config = dict(
    n_head=2,
    d_mlp=1024,
    activation='quick_gelu',
    norm='rmsnorm',
    qk_norm=False,
    doc_mask=False,
    z_loss=1e-05,
    steps=9345,
)
Each number is 128 + 24 x the weight over its row's rms, rounded and kept within 0 to 255. Layers, rows and columns count from 0. Numbers have three digits each. The size before them is the row's rms in percent of the matrix's.

# up: layer 5 MLP up, 1024x256, rms 0.188, rows 638-690, columns 128-255
# down: layer 5 MLP down (transposed), 1024x256, rms 0.0473, rows 638-689, columns 128-255
up638 094:113107155190158135126133097133090154082136108122143114157142112089086136132097104139155142078119104123144097077115115127132144126160138160144116101142150115101169113077107147169144106157145099150177102124124119135152160137128079112098143164119094141152156097096147136159104107175165122102100158129144129104146103122127152125133117097129132110126140124098104120091147097173158114142109
down638 095:151137152129104181140065135111142139118151108169119098143111137100168168135165167112140134139128144124157115138131132135101108134170160154147157147116136136137142108128148119113119148119161092147095094129098118135133131140129140113115155171136130117155119107120111166128141087177191111153104152104113178126159119104116137132146146098172073149106154147146132138125123153150126156158123
up639 086:137113156088121121138117183111133145150139129115168145105127153141119095157156106078107140126122110103104117132121112113136119129124154109116176120166115124110168107149129101109159134157122123164118135124109166141164111114109098097133166088174136129111139138139117075121124137131119181127086079148136100126132130153105128126113123118164132104118127198114135146081098112171132103140157
down639 084:133047112056138127098190139143122101128110121138114139134101116159183146147135140139112138105119130145137120108132125144104127138136112114159126139106143128142120161138145121182133112124112069116085119137159130118093133125151100100123086112125147088158138111064163118120141117088159139149125162118104161170151172121150138142139137143093108161165123140147178119136138144090118137123121
up640 093:151121140134146114142156120131117107147109137129125102110128137130112143133122135139138112091124177112133147131120093183127046138162151107110132107141098100124097146154155149138109126098149132121104155136132126099119092165105143073130168137083125109129118140062098145165133133097117112146090096136072126126075104091162107202129124116122090113149124109111145161134168121138124140125148
down640 089:108132133148112102093106118125105087155178086146127137128128133120141135120148086137113122110166131128125131123133142114124164110142161088127115110129126088097145139168102089115129180111146103121124113151149130099130109116137117112167102127133110150132144151170158157133132150122130111083115101090123139116111158064167155166111136104158132123103149141132139110109126169120138119109139
up641 101:194128108100162186139102137133124132117121107116157149137150138133147159091126119134174126150132164162127137109147153122165133143139122150106149181138121154085162140132143096101144133130083136128124135173143155106176150128115159108148131109110124119149123090109076137166123118153106166135123125145090137166117149130142124142152104092132117083122128067139110147175155128191132122124131
down641 108:133106120144143108128124106098137133146133102137099151118119113112134134151152138089152138128121096129098129170127150140112160130164166129141157123096135194113111121117124122112100168125093123135148101146130142142150102055136123107146156129141166136179131144150147146098094186129128096121144120137070127150153109161127154023138122135118103116100124128123145099113125110106159148111133
up642 100:119135093166174155156142168109145160128120126093153158142128122096149139099157089085114133119114125150123129112111111115109143120087146123081136107117151108107146115086092144122148128135109191143135108134147120129111138132133115141101104140119167124144135115179169144081090140120064181124140106106116121142125135090119134157109116119069134092122099104135129131153132105121148093129203
down642 095:117110131127146153142141114149157131128100087121155100148134089151123110141151149114156130084174132143114151104165121175154124135100120144142100117170145093095145146135134171112112152119109183119117166099077118131128119163139145085130136137154162093117110128104138131175094147126100165150114089105092104161093147095131167142171147129111105086085159125112118106087187140118130133144092
up643 099:160117119148137139151129132100133128100119155128152123128107159122134070120146127107141135151162148162133163133111134112094126142113113111143149132109122116151081111167127112109152176105069091106139129154163126156111112120114166113155160125150202172104133126110165164153176160120084104112139134096126144118124109149121155113118127131144133134142154146114127089116113136078146097108095
down643 097:125099149108171115125157158131152100128130130156119103186162134123104100135080128096161126144147130184173072122108156120109151122147111124133125144113163162087127118111116162125073148144160140143140131108137140102111105150109110171115068117118158136133144110103108159119113144101173145125092150125090127141186095125138119155138122144114107153122154130106127152083131115104077118151114
up644 103:155107132155146117146173100107126101117132141109092102159132155144099104109135126131152122167138099102103102162130134146136163144139107128069115125160144122101122133163116107080112100112150141131172164144159101120150100137114091129103150181118111180139146163114107172151139122128153141149121138135155098135119101136113117161091134108129137165122160114148133186116130119141120110132121
down644 115:069115098135144143121168127110131148124105112093122126115106084150133125143159148130100118177097115127122105115111133103103124176148141119185140131095150135147140149131137117140170130124128099147095108162116111107131141131132127110096111098097116128141173107140093159136130163135158132118123140103127132186124128172127117141150179151129181113121114129126104120159116159151144148170134
up645 105:147116140121142088156155114141104127114129111116113111154141137129106140163149126092153128066120163145127119155132133115196124096162117105111148125088116115086125145095101100118107158107111141155150196151142132147119143129113150140126100167144172100095108122188097126122146134129097155124175129091139173144130053148142106171121129143080129103141100135131084110108131129115166130139124
down645 108:107116140112160174181135134143139128127139142116140128092133104111100128141108084135134134137143153112104136155092167177143098093096079158140124120139088129145126144128151128132171131126118089140130139140089121112169162153139123118150170116114126135068121092137123087160130124130096117165093137073120173165156123141124143155142132141143118123183134166145142107118111129136132115156186
up646 098:150108126179125091146152146101145125123126124122097135154121111119164160111105144115158136141112092089111182143096121130105130139141098134156168169092143118085116142104152112090160161141120058161103138081126137124079092157163131157151128162149117119152128126122162136165158146143145137127169124111120151131107147116149159161106149139144161117134110168135139119102152131102117157138151
down646 102:099137170108102130091120130063119148119169130092101142128149152126133129091125124126108132146129162129132124068151128119178139117153125119117175123188122115130089122106142135131095131146129136176137102165144177141154150134140131129118104106099142082143150124116141144103158125111160134172144121099124146110125162121161098182115122090162099161118108170117127110120115090166118088151130
up647 105:101115165177120123147080135156164119167101123118134143118098155105130147137195132086157117134114123093134144144117099114120081126130136127152143143118105110140138124149094176153138112133143141170112175119146134109159137110109126125106156132134191166150127112143087118160121128126121144164152150131149086142118129172125114069117104133144123132147133135118141153133139145114157133143126
down647 102:123104135097114128096141137152161150118132103110106105116158111134121095145089108134100145104102094161133127135085155143167136110148128123135146141102155127130106135140097136119137092103126172077121123129100117150119190073115115151129132159094145112139131134128134110150101131120104117104106130113130139111107116118130112120105135108159103164108091101101126130141123095109129127113136
up648 095:091152101135136063156112148163110164161083144081122092131124098111134140127140105118082116150151120102139114161120132133157122122145156078134131105163104119101146126116107127138147115097160114119132144105096105112105116103118109123156151136152172119151139150152154148134111128185117147122157144125140112127149110135121129145107154111126109147157174141176110160126122108124138165142182
down648 095:123133167093107144113126143085186126145145113139095134141145137175131110135117146121154108114124164119141139161118142150135149160077146148142141132157129125145101173178123118086144138220117152111148107128130193148157119127108138124119122089143079145119106131168133130146113133116094131144129100078136078082120123176124112151111145106112120158171144072075129108153134119112104142132123
up649 087:122171164155111144166163138143146143129162090149131070149090149101192119119082117146154144138129134126113118130145121140154109121124111108072140115145114163094133133151123142124164145114142118178172118107150144128141123101125136096104156116086137089130119099136149140164131143106138113106161120142090127115157075084179111133114145116145113140148183160168131110103144141124085167170167
down649 086:170099109124143157149128148135083149144110085120111184132089137107087138110164144111144118141150094124168127111105113113118123096110116134118135164159132118132175105158147125159157103134100162108128117108133146096110118143101122167144143141121112176086119102103156120119180100141151116141143156122120128100091120118147168167108088089124128121122113107126166103147127128120131090152136
up650 083:147111145121113118148146155118129107114141124154104082156124106114124167134155142090120137108138112116138116097132135124113130085116185094148122113164125143136155120132155147127145150096139113128118112142132125106086159074094131150120127157139148134104127127111108091097102135149106136164122132132085114138118107116126115137141119108148113146098104136110167088123116137133097113141093
down650 083:120109143141148143131157163159127115099141121111143121151131121107133123146096117105147115137143123147176147153113131169147110135149122134147133125118136166121090174139122150141172110142134108109106150145122108134155127141087090087140117114173134149135121122151132112114165148162188131139096122087148138197136116068121145166145162142120103111090098127190138144103129144119123106126159
up651 101:156134151153108139114142125164163103133126167145158115065104148084122089110133151119089098138072105135115074139142149099126131139079121092148110150129097107123140148118158132060110142152124107168141141138141150130118109170122078160113131158143129101133117083104150167118102125112167126108113146133144141173132142127098182102097168128137122101103100163124054139091158118128159116177140
down651 102:174127151121124115166130131099146091126144147106134133133158178090102159129106119095135131141135125165115119152177115139163108142120151139117122152159119189125144118091128165156175121140148129135136112112144131130089161135099115104148051134137119147171091147133132121137130124095152126160120164146112154101101088116138139122156073147127125131138151071125153127106143119147144138115115
up652 092:118134125142140089119117108136113134112135118107112163112104139123116145099123048132133081120078143136145142138105083107093129129138141142125129141098097135133140156097128156105164160101134175164124080128138066158122143123132129133122127117152139117142100119149111106122096087132101134099067123116169144115105156134169139134123132122144104136127156139121105152110112114144150133121125
down652 091:184153143138075134128091143114113122117115110151112129147094156169151119110126138097109115136108072101174154134090117141145156137111144150147143131143104104111132128083154132137110113130139070080122116117109126130121142116128107156161133109116111101168108145134124128090142141144130142110147102112092135138108139117135094161101128135140103122108118082139123167104145086180160122134104
up653 103:136127102129151128161098157151144156163114155108147157107163129133144133079150157154135169127089120159125123140122148154114101124142133042136128147104149115125134107122087113141107126119119109121116113125099106095129098135118140141152081155140134133150141096079147167157095142147108105155134111154175124129106160148170109105129129132119124125129135131168095127141106135111147149100127
down653 098:148096106141114145116133092161158116156139105134112055121135111172120111084138115072104057113124131120149098147089125102127155120126139087104117128129132150167143089122153112089130146149085116146114108125117112128131119089141147130134129125125139124110143163115190167182107121146144123117146118140173091124117126172160131098129150127139116127090138132153113172097113111139091129122083
up654 099:088119130147092110112081115116115151158094165159152124067153132131098138112104124115108108140112123100113087148110156105148141101132115087123085127130129100129174158112139077117160122139163141126091143138117134156114131155180097121132121160145187109156119125133128126146108141181104078146106135146111140100098110157119165114136127069114118125093147114107086138093137139122106117151118
down654 096:113128153169158149168150159140109124156139148089122133099123156116139096142126160155106129105153162153128106125111128096108092141124104146114152145164151156164118117136094160109115116126106121089142128069155086135099071198148109145163077148125072121120126124113119151140098176126137135107094129126106136136110129116113147087135146122154102108111136094146144116125151092125127155095113
up655 106:138115144089139140129114144149097101143144123133127089117106128145143129113135123126133176097105095167116113161105188134118138119111153157116142101123116130090125141143131122104114126117134139143087115142127119129092136127137082158110132123121138142135092123160137163160105085196141154138103111160123119138076116177152138176143090162154141160092153154133118101116118188121118140151113
down655 101:161108110119099127137129213099151145075106112148109120179131116136150124125154148132114127149112136136105117174129203108142136144154139115165146114093132133118125131086096131156112136152111136087132111142101092148131145098131094093134176118115096109139148176139087140129160134138155127115169116112132142117153114154117136131107139116159120104103123107094154124147120145066099109133120
up656 103:108128070180139130169138159110167146097060162124108145132112110081148078108135078133134114158131121134112095117143130150068195124119134123178145156120137146130166157144124132133094138152118142104163133176121094139127159130122158117115098164127142130162147088112106116145131116114132152147085151183128154143137145141160109127150129105160129121135130182103166147146112088114117134139101
down656 101:134123098155142154076102137141132108122109165122161138124128140169135134090113123157135138150109164099121113103151107131171120121117140143124076119134096160118141146121124168108137155113114115156160178152126117116152151134133090117144152129124121134124105111175159130160102116147124162122147119103141092056165099094137102217145141151127145128153130124120130130135162129080092143122112
up657 099:143110125135137106129153100154129144107103110136129129083107157124109141124147147145135101110093096125143166149149089136146091179162134155151086138129108135120129107125178135122127099113082127152142155094119069159061104130144130130145110136121143150114117157137103088171112084134130143118126096142087101133091098125095142110059103107114144143130124116118118148120100147075139136155130
down657 098:088133120097165067128109124127124073139124070130132111138137140120111064149118117106121076144141134125142129137109151134134176125086102108133134121152132158136151161115123098092156137145082115149115076162111158135126152151140168135127147126141134156155127108099152133144096092119163155142157160157129146155167165162168127132141190118131128123112169142129149088168144116149113141129147
up658 097:123142188079140077121088165159108121097092112126115104144112134110115139136103127096132127125123111095110110143112139138143154138141099107135142148102141081111148101168137122120101139150180095175117146126092111116120167093150154137106153101103119204123110133129114159122164128180152153133145116126146122097089136110184168113138157143124139144122135115091127131159125129096142127110142
down658 100:100106189135143141154105117110157099097145135130155089124120130087090125088134113132135110113128102120106126193114080138122150136104139116122155113100170112159142127141145044109125107132132119130124132149158149120182094132135134107170099130155120157134093161116089085086117111127112114094172127135125150114131149131155138094099141126118133090170097147110141135160106079096146101103115
up659 100:092111130128151134125115148152160126133148142123115151144127138138117104165168118132140089091095147119084148120115129113163111149136134138162136128118133100147117103113159133120081085087095115086133097105154119124140108156112137122117092109121106138185127180109159079117127150112150101129117105130162168096146152142143116138106142112179151067110129145125110132139157121089112134111115
down659 109:098167127068101161128114151090126110095144115120111148131124156123116146131128116136178140153145149172087149091120157140130137105133132161163146104082141092148105149112148132107133123124102094122118096172148110107119120162104092134094168132171112099102141146135118119123143176179117123133151136158112143131125128136136176156092091104148127108103133150144079109128131144137121108102132
up660 102:150129121149119109159102099151102114150114167158144169142155143170133138146168090114149094159133126151163151135168173165162125123113127147114133099122127161100134128101081134158101117119132153180166133078138143119143090122109130126144126144158127157118138133119118157121122148133113118148106105138109117124125168136118121159088110108101153127096127122132132185147155129135126143132109
down660 099:134119120185155117159149088092182100131129128154148109123144103133121127127101133145115142131115077134159158118161138131125144158132076138138163098104120162147129132115163134177155157150118136090180137102115135098122128118130117154100145129095134138164121134158149122112123099102122134095141152177150123141128147126134164049146104163135164140131132128161171097142139153119115137114151
up661 095:125085115128146105101108119080127160109144152087127097119128162131109120144121151092133139122150095127127159126141096153127147157086151201124098166143065144148114136086116129144126121112098132136133133134139119127126114176097141104190143145111112131143078163129127156148151130165143129126145098147133131123163129147155163129078123143162115134138127110093099116106116142129126133159136
down661 098:116140125122154131101126109120067129123123105138125091125138134108145130152112116130146120191117114081130142112135089131113178115128130136137104121103105132121106147106121107143084108107167141115102120145159154159116145112139114106159128139141126103160118125121142086143130112123093132103121146138108093104103151103082116173112116154137129158186077128157108157133122147163150118114117
up662 105:138125118174160126139156138097145154132128143183120129131113094162094120132110106109160135129134144168138171103099118117110093113075130142090177098125105101171134089087124121133114119152132166159107090124132131107111116174139110102073101109109118101143119077129074175125170099085110116122127131133129126114157156140147113113102154115169133163144094092135184069139121134171148134132135
down662 106:083134169130123116150128149118118128100145046113143122138114106130142110123110098115132100103123162153157118105136091108119106134128107138129107109124081087115060098130131136150078159173133111098119122155157147117101111131106116143113153159151145099097101111149106120097141107133128153120100159164127118105130141114136145072118137104148142120165139167122136098133157139123122170103124
up663 094:155126097150159123131142090125160121138156160160148131093111130157072110102108153108143150115097102109149122138127142133115123087121116147154139138099129164154128115100159168141162069134096118121110094151183147118125090121136127122131194166121113149099135133097144128148086113096136130118123119110125162138138129138123121157123095141137168102140123143103091122150129156154123142115127
down663 092:148083165122093149123094098120120146115125084139157120173093105133118131122143107091138163120097118159125095126104143124142090077154123123123155115155113152137106127147134146117141121113134132137090089123084160110140109133132112111127140093125110123142109117173164116137098114122093140096121158099120112133166121153086121059131116102132106107077152133155068136165156112105140127095104
up664 099:130140135196120167124114145108155146125137146158148127103126150125100076104107099138137081169129115115124138159084088092157150165085129092130107153133120143125128149141161137122088126139151161158139098143145170114121087170118144092131127105147174116092104124125146083091150144153099126134131136111103146111148146142092131143091101124158110133097135157117134102174121108189134139125126
down664 099:112159152120125119155178105099137112107102135122125155125150134093103133145124136118125152132153163147112157103141145155156137145152117154121130136107171147154101100065103162123150136146130141126128123148128147096127132103192130120121141131096141097132155101097103098170152120125189113149154102147124128152148119137147109112137168110076121133143137142098154131103136127112121177101088
up665 095:126128112106156117148143167114126154125137147121082085135100094105157095129164142095136118086098107155114110093082134069150099146136127195106111133139123143105167142134123151099143162088138152144099146104152109114118118122138117093135137114146119150122118141140122130093132107136111087136141142119154130141113116084092124146122174102126145116118127172151118091111139080119131139109134
down665 097:102127125117104138119099136129158127103152153152108129116118099139150145128123086142099137131125134123145130134149174134111130106089115144137147150115139111133104130161137132158117157132174215099118153119125143108135140118137151144133124161141116128076177157076124149200127149121125140163086120067111114117117148089144108155163089114148126119125095142097102123101154102136134114124089
up666 090:114121162132152142152135147136115124120162147148135164163129123118194106163112106142152131170104118130111083078142132160132169114134086173098121111125140168138087123117125151135092131105099111140084137138175130149084113129123111154162118108126114153132132097131155160159141133104107145158114112119128161083180116096163153162150106084111132118136121126155113101175184121161132136119099
down666 088:134138160162101139117136161143136130120098135132137108203135135120086152090113136141137187162113141063126134157141124140157121157109172144132142181140157105162118116145085131143133085180110116140100137158105128130124131135151151134158175134133129155153087129126124121108147180101155116110125123100141173097133098124143096106141129130160118133116140127098097162127126144165132129136147
up667 098:137115141113119155094118135159143134095107146107158123174113106143128157112114124126127127150125151105136149129115110125105068074108157205096123148165120175114152173111134097173150182128156146182136087135168137100170117182097159125100149143123120142158119138120125139136132094107137111141093159150137138110121146167142099134083123135155139092144128148120097150083147130106130078155112
down667 093:106117119144154151139118074158145095119134154154120124131151082159124137160102116103154106159135095120140117118139123184124179088129133092120118135138139149136138156123124170142104137161105119095119112133129071112159115160122089126097088161170166115141148133133125125123071134144110152130164145092127158167133074108124164079105124124118124079084095135117152146132091106097123155126135
up668 096:152128138138144141134129143120114102106138144126091109037128090118131139101133138150098111119119138096149098162081175088138171111147111094124065137135121158134158100139120107110141134134121135159110110156122126095143168125183163106135124101117096134160140157134112110125153174081116116091120138123121152149132171125113128170152153127122162089118109167134074114117150123116129125144152
down668 094:189109142125109137099131152094090132115157169118142140177155095128111086112181094153112134124120100093156121087103131168075138136142130084077128125147130172114136119178143107113118110124099087108111090132141157166132124126126117132148116155119123113094131096153100130127106156074104129151121169134102105109134090148115114090155119155109166111121123139085111148078132153110166152137129
up669 116:108141149086128154150126154130091089126169130148101133070132157124094128136152142118152084141147120094129162130153115058158130132101120112105106118165138129187167145098119087173181156114135141144120163164090113102175076152169086093139118117096131132109161107123130159096137080113153087120138134067102153117157143166130077121105130131088128139119130098119142064163180102118144107156143
down669 113:148131175109120110122124135142126156156114088098117130144131138135117110137129096134104118119134125164152138063117156145169100113114123119124182090121132124091112161118099109132149145113152147158154128126106122116121155137126156168164078118125069127143145088169143161153134094142076160112124183146135139082099096080166125122093132133137123134120101138122123117112109103133114150113129
up670 094:146142110136144183116109086140098074095113173137091154181148143113131146119161146081150130161117117129156141126143132131112157130137150124156158106158128115117136144148125131110111102107116122095114146125090114119105160097182147138161136066094127143155127105175091116192136097116141151163095138122130179144151083129144118070125151118163141121136150117147163118151124085111121121131078
down670 094:093124087150080148167103109124097166147122165127165085119142104117102126119156141121184156168134127098143127119141108117127150102123094120144142116090122152124142130164129173147165144145104158112171149168077136128158142114153118195128167123160129154132154117137104104124156105159128099097135102126159117166090123116142144151132152111133063123123116120113123165140112130128143166109114
up671 106:122135143174110147156142120073125126136124116123128144152118152147152132127160143115138079137137133100130179171097128094100140107132123093176149103081159109126160087100139145079085064128131140121102122125120117109128142148088142133115106184155138126127128139108137120121113127114154121097148128135161124138188142111144080129115123163110101076153150106119137131155089117177120138198143
down671 108:194116142133117152115128158125121116125139130119120145098120120151177159132083138098135104110139119134104132159138118083125110179112139105112097131176058116150129198131152174128106139157108136119141137140140122137124154094130148119071142110139118147120144156112116147145138130151158127087155107125142086135120151158136127126090139126092114111101111117108138117109089141131121126141118
up672 112:113149148132141130169107143163144128128115117105103163141137116156128099132132124152162154169102135103158148151119092122100121150156144151157102109092119069156156148140125109136124120141105112135112103098134152076107095120142095134153083165157090166143100091125144121117153122092126125092127106116153136106120116142126103142121171106086123103116175142129156153099156161121123119109142
down672 106:095142148119137099100123093118156125194143099116150101141168138120120119108126111094102103120152090075121116110130133116124110096121144138116113146132128149135160117146138130142116132149127154077122097123132090088098147116129105122088125149116127136093110131127122156159166154146105086116114133138163104117164133146152097180181146147142090105129143118108142134145130121114126116145101
up673 099:155111088145107103151122146120140166122150125173115102116109127141124096122142169125108112124142134140107131173151153178127111131110087172160131120132099106090110109144124129100136098143156118133107149132145135120103106129126152123118146159141145148132133117111126131118132117101115120142120132123160106135089119112148138105082121138149096136128144082102101113166123125111131116136110
down673 095:099121097106191135156112143124143149147130106099107140108121117161095152117093103118105093144101146132170132059123154095115093128106148184122108140078144114140106135146121121131156134107144104117126146116155131115093169122125127123122144156134113106156113118136124127122141118132112104118086136135128103117148106141116162127130075136175175206130143128151153117127102158140122147116121
up674 108:149129136132094141131114111157175131081132117101112123142157087063136114105109144140150148130128141130114101116145118157151156120131131155147104105157133116161123114128114095102109163137082145184157129099089090129097104165145160104139098145114130132108094130176165079125108171142105134125144157111143147164101156099159141137136129132063157115121134138156131146132131137121125116078147
down674 104:176139091129135142153149180151128142134092133104125140146103135156141112126118133147097157079157095115100107115163115147117141095068100153146112111123158143117149129100127110099149135134138149172162110151104135128099107129144132138161143094093096109124138113091111145165108139186091150125124122123109118147159084173151151108101114128088148137144145078110162115114098109115099094104139
up675 098:159123130113124112169119127143115110110088134108087136098130133135138117121117105106171091140153131103126123085121125123105158118098106143184089154108143147143162102148140137113164109106093140139132117129108134158139100139090157102103143130105130159137141184175144125109128145132098119105173122113113111156144115163124114063129118101159206165100155116133129127165119118110148106144146
down675 104:116103141097166121098104145139121143155121157156114139159128103122094139157152143123148126128144160108132137121113137148111151128103120151120111117151147097178134122168127169115088146111122163123141107136117157156149121116120141128110132152117138135116109139124127112079119125154131089129141121147116082139123146136101128015090154150129255139128154106157148107146105099089094167104119
up676 095:118154173108112128110089118124149138099166149145104173115077131140146104114184128185154128103120099111122118104142166116081135150137145128132119101132122129072182138122111117128107119137148148091153138105132099099149118141127111165126131114136093142148121121088102101156123085146122119135114086088109054115111126137149085167149120118113119101137131115106128112173147098097116116172114
down676 093:128147136135130118138096124127091101104118133153119138118108115168069135139119121097131195118134123118094131167132107154114077135183132146096111141118130094150159118149130140121116131107165135157137115111150113101121150074132138134104128132089159128127122067105119131158116122122107139105174078133121123178112126120140130127124104153136143169113128124138130109148151122123125160117126
up677 088:146132105130122134137117128124116162149150128130135126131109125113114115114126112089119103116135105112152128118119144107146122111121143132107106095111147114137156114163135095116158132096131130139133102109142128127154098101158149168145154109134058143108141122124113111132164173124089126132096124100126141160137130120124118060085131080135093119154111126115109106118139162110106159160137
down677 091:155113126113137106092125076172141164140112100130146142106110103147145112101134142105145109088156106110164144141158141104181143120137168127101121105129137146138134124157102129131102134147106140188097129141170137123089163126109120159157104145119137107132140084130128115135122130100142138161114131130128095160119150127148130133143165149118117100104089148116095172150101097107129125105107
up678 097:112148187082137119146106145126121165141166141120131126124121176112138177142130135093154159107102189103177170110109080140180148137158129155082124075107111126112130102102133114153114106109153157142119134172148121130116159154141122111131140107112127120152129120124110156148177121174119163114123122110122140122138152123153157150112129109143099135160097182140078121128129080116140129105066
down678 103:123139152135136145145118112120141153143129123096111140144098142100153120138126142143131131136127130125141120141098107099112165160170107094140117121105194132125125156160130132135098103157102121051131104111099098127116105172117136088143148107172136136125147132156084129114046107168116105105102112102168125134136082135133201198140141118143129112151110100159103084110105145136142139094087
up679 094:110118129129099123097118120106130102163102134107080141118127153128132136109154060152137080118155126153148147141101089149165162121102130112169105088138132129141156122172122157147100125104140104163094081157151128123113125119145125141108146087108098174133143114102102106097136076122106107120131104110194122112138137144116156120152115135131129188077158144127092133117102107133154162127127
down679 092:131108126095126115133144076093163100139149122144113104146113168156115151125078146107167128144144149134102099123150091098142157089121102116114081094157137086105108158128145107103150129142154142142177156132098136132138114153157131113129132127111154122138120076163105104160096095126165116093137137140114125136150137129122140115130124078140145139124161109134114151105131123199121110096134
up680 105:170161142137132095099157153118154141140150149154087166089080081130121106101111113141109119117116155194130132147094146092137128125128142111140118109108091122106141114157157135160189141167133146131131137143142123150139165127129145104121113118112152114161106130060098143115140101126084136100126095185110155140115133130116169121142102104158136126145114122134155157126121161131113141146149
down680 101:144122102139110063146125097124101155110113145125099131124105155105103133144104125142098102120091121143097137158126150112081152145132125084090113140173116084101141120143136097132120099100126154114106140090059143146130127116129135130139120103110170109118132075153161141136103085153114139089110128112107157155084165136120120094106139099119140090146154125187132131119113109160114138098135
up681 098:104091134129168130140110112137146104136145119092106095131126097126102132161124148153133122092132135123125142151141141094119143129132093111105137123160117099139122104145133127106139134143118085156159105121123107123169125131139109124095132100164079158126103086122107125128142112136089110114147106115089184161083131147161135103119158094110074135128159160124157106146128157145129142144148
down681 094:127160097131122151124130119162119153144128080127143134134093156125137141110114146086123141123140141141127159123083127092081159107132169144151109115159077102106153116098151144122093170109127163155164128147107094129143107089116164147086114106126111094140133106141135143134124132149121116130093095103089156148104124114103113093116132142089118106136109113135135127107092142121113119102120
up682 107:174126046124117112114072135144131169131143150140144146163116128091104119143116153123138126122109097186181142099112154153159124152087156162128103136137137069121120154127117139107143114106121163126124124136114121128125089151183150102153126128128137101153099149132141099118095137082111107151157189137170133182157142133136160051107159106120130119109124132112152119126070162116161146108108
down682 112:137162066154094126125172126161105127130136129086122132125084091137119080114107124101117112157112123157138105095116133161120079128116140121152137114110062102126086141153118155119105156111142074112120145135082144101123124110139121087088121175135139139175153163097132105161152143102112089118138135125121114116140135092100126110092118136155094145141156103108133135100164135117154102086152
up683 111:112137057129164119130121120144120128127122146148154107115160156157092092100151151099091129141169100137087135141125082153107166121150126143165157118107119115091116087141163184135156095140152166160138107113145124157135139111132122135115119157116119128147210129111105145126124122099109155097155102089157168121160123132149121108119167127159139152129107149135155134124134148076107137087161
down683 105:090116092124169121152130131134131130126136157122138096112152159136146112096128122115152097122134123099115145120131115130154109115092124143127115107125105104088165145065117144153120152128054115099119144152187126136173159141132151114184122148151202191105127115124150148092119117129150134151122152126157116111107108150138136123119144159138109146113118129103148131146148137106142128160112
up684 098:097154088103122146089127179119093124121124113112101113152135130126112081156135115107141129170120167153151128087192124106116143142120138137123123142105105145144162130155148159096137132146104128107159139136144123150141138129176119110124163131152118151118098113160078123147138122102106146139164113132129118063116086162134115130127156130154151099130149076127129087090095149129145145138139
down684 103:143128155098133157138133134102099123139154120118170115174099133145148100116128140139155126144120119151123161102138161104124083158125126111125183093100116155103096117057097139108136110152119143124156127105126164167107091114148153130145133140091138106144143122129097098101102139132109117133136137124102133119122182083120127134117156124136141119099106143142107159128112116113170143142150
up685 102:142094120107127133115168104102120153117105113090131099137117137133111135119189136117134142116140145131076122136131107104144200170162117127117123045126119139092114152151118126177118142120102101139147132134142059129113137170115131101094101126131138129146108121099105120102111112113117112157097132151133132120138142109120123126127113125168091103130140183124179104126135116113140140143124
down685 096:122140104141130137137091158143151106127134173136140142122171127150139100116113084157183104140113123142118128084128114168142081111130127124155107105109098121104151181114118133109138064128113141125103153055115142152161123157117136146120131111161157093102171091145101133140127091148125153104132128135148116134097115133131181159137110108133117142126081148132133164155081132138135135126116
up686 096:143135172160107110161112143143117122120113150127133139155118116149118127129145134147123129131073165187119111137093133111128120149118132156128109121151163157096160124097125150111142117107132138115076115125109135161120148114087141094114135126180122155122111134096113151143129120117127109113124075125155118158123147139100103107127145120161153126142141128163131043105146140113129138129134
down686 095:106105129133136150110120118107157099126120104144132124091100122093130129151161125129116106106165136112128119127127088157162148126138137140121177161105114160123112138138134147130129178070120163122104131153185123134126109078139101168157121158113148128104095150162122115133139127121171075148122147112115121152180170124107129030095108150097169095134132105101088106185132121110093097093125
up687 107:112112096150124093075113119100141137133130125085164118172139159148095124142125162087114098122130114116146157094094107110158136196123103130125144126106084141116133146150158121140085120118168093107094113114115159088101120125135125111127124128124142097138107164069097092148128130121128142117118082122152121169139131146141136133153133106120131112108147069109104113128111150083124140142137
down687 102:088139121095130099145131130134138098120093137125144166112128127106172178106119071152117119139150134144152109128114113127126176089131124173119183160120145126136129162153136130109136131126136097161108158080127136161112137154118117129138133094172113152107195117129135145075132148154137093089124121119143147132121128129098145132107106135157136145144167138132108156122114115135104115114156
up688 108:160097078124115137144102138129142127157111171143121105130110092164087124148120092127130142142156079154165144137118155077149123128131092158184086096177113105110119118184118150101125147149096127179111132153130113128113119110080128141149125102139176128147106111133133116117156117141135135108137118107099109158150143114107155106126125110122088100132143146104123136110174175095104154123079
down688 108:142110068118117096143135160120117165121152185084181112129103116148097130155133112166154111144088100109101141094148102119114108107114122113151120139149154108158136166128130125140180083140158147140128126152133095137155136142118151156179162138099096106116160125136134108138103119158159065164110152154156134112142123152120122113144142168138135136110157114103110107090172171167116101133106
up689 096:151074116105092079142105135084110162092149125100136126109082136107142083112120128136123142137164118118111127101129094130146169163110142125144147123141142122084134135102121110108157097118164124103173090089150121136096118113170120130183140106134093141141079121143157107113132120139110125134138138128151164113159133130104134095153145105130102113159126136096149102141171128108110134099153
down689 097:093107107132146153153094109108129149136074119144139125150107128121124159147093062127113151139160132136141135128132148117122102099122166111129132129114121121131149114111095149102156118130153100164155180139136115157149128094156125105071151142114108159175133101121129122125182167096112159198136111099157134134097099114156166128125130111141122131077160123060121102124105157157090127139060
up690 084:132095145130176134121114143164106143132121133141165139134141155127107128108178106110172122132128120164102062131158117121157154128105107073126154106121118181134094113139091159195156147097153148157110127122129170125118134094134142105111119097152137096123161102152103145138187150106104120108140149168148139077131120129101152141151156151143120122100112163136111100150144156143119123080153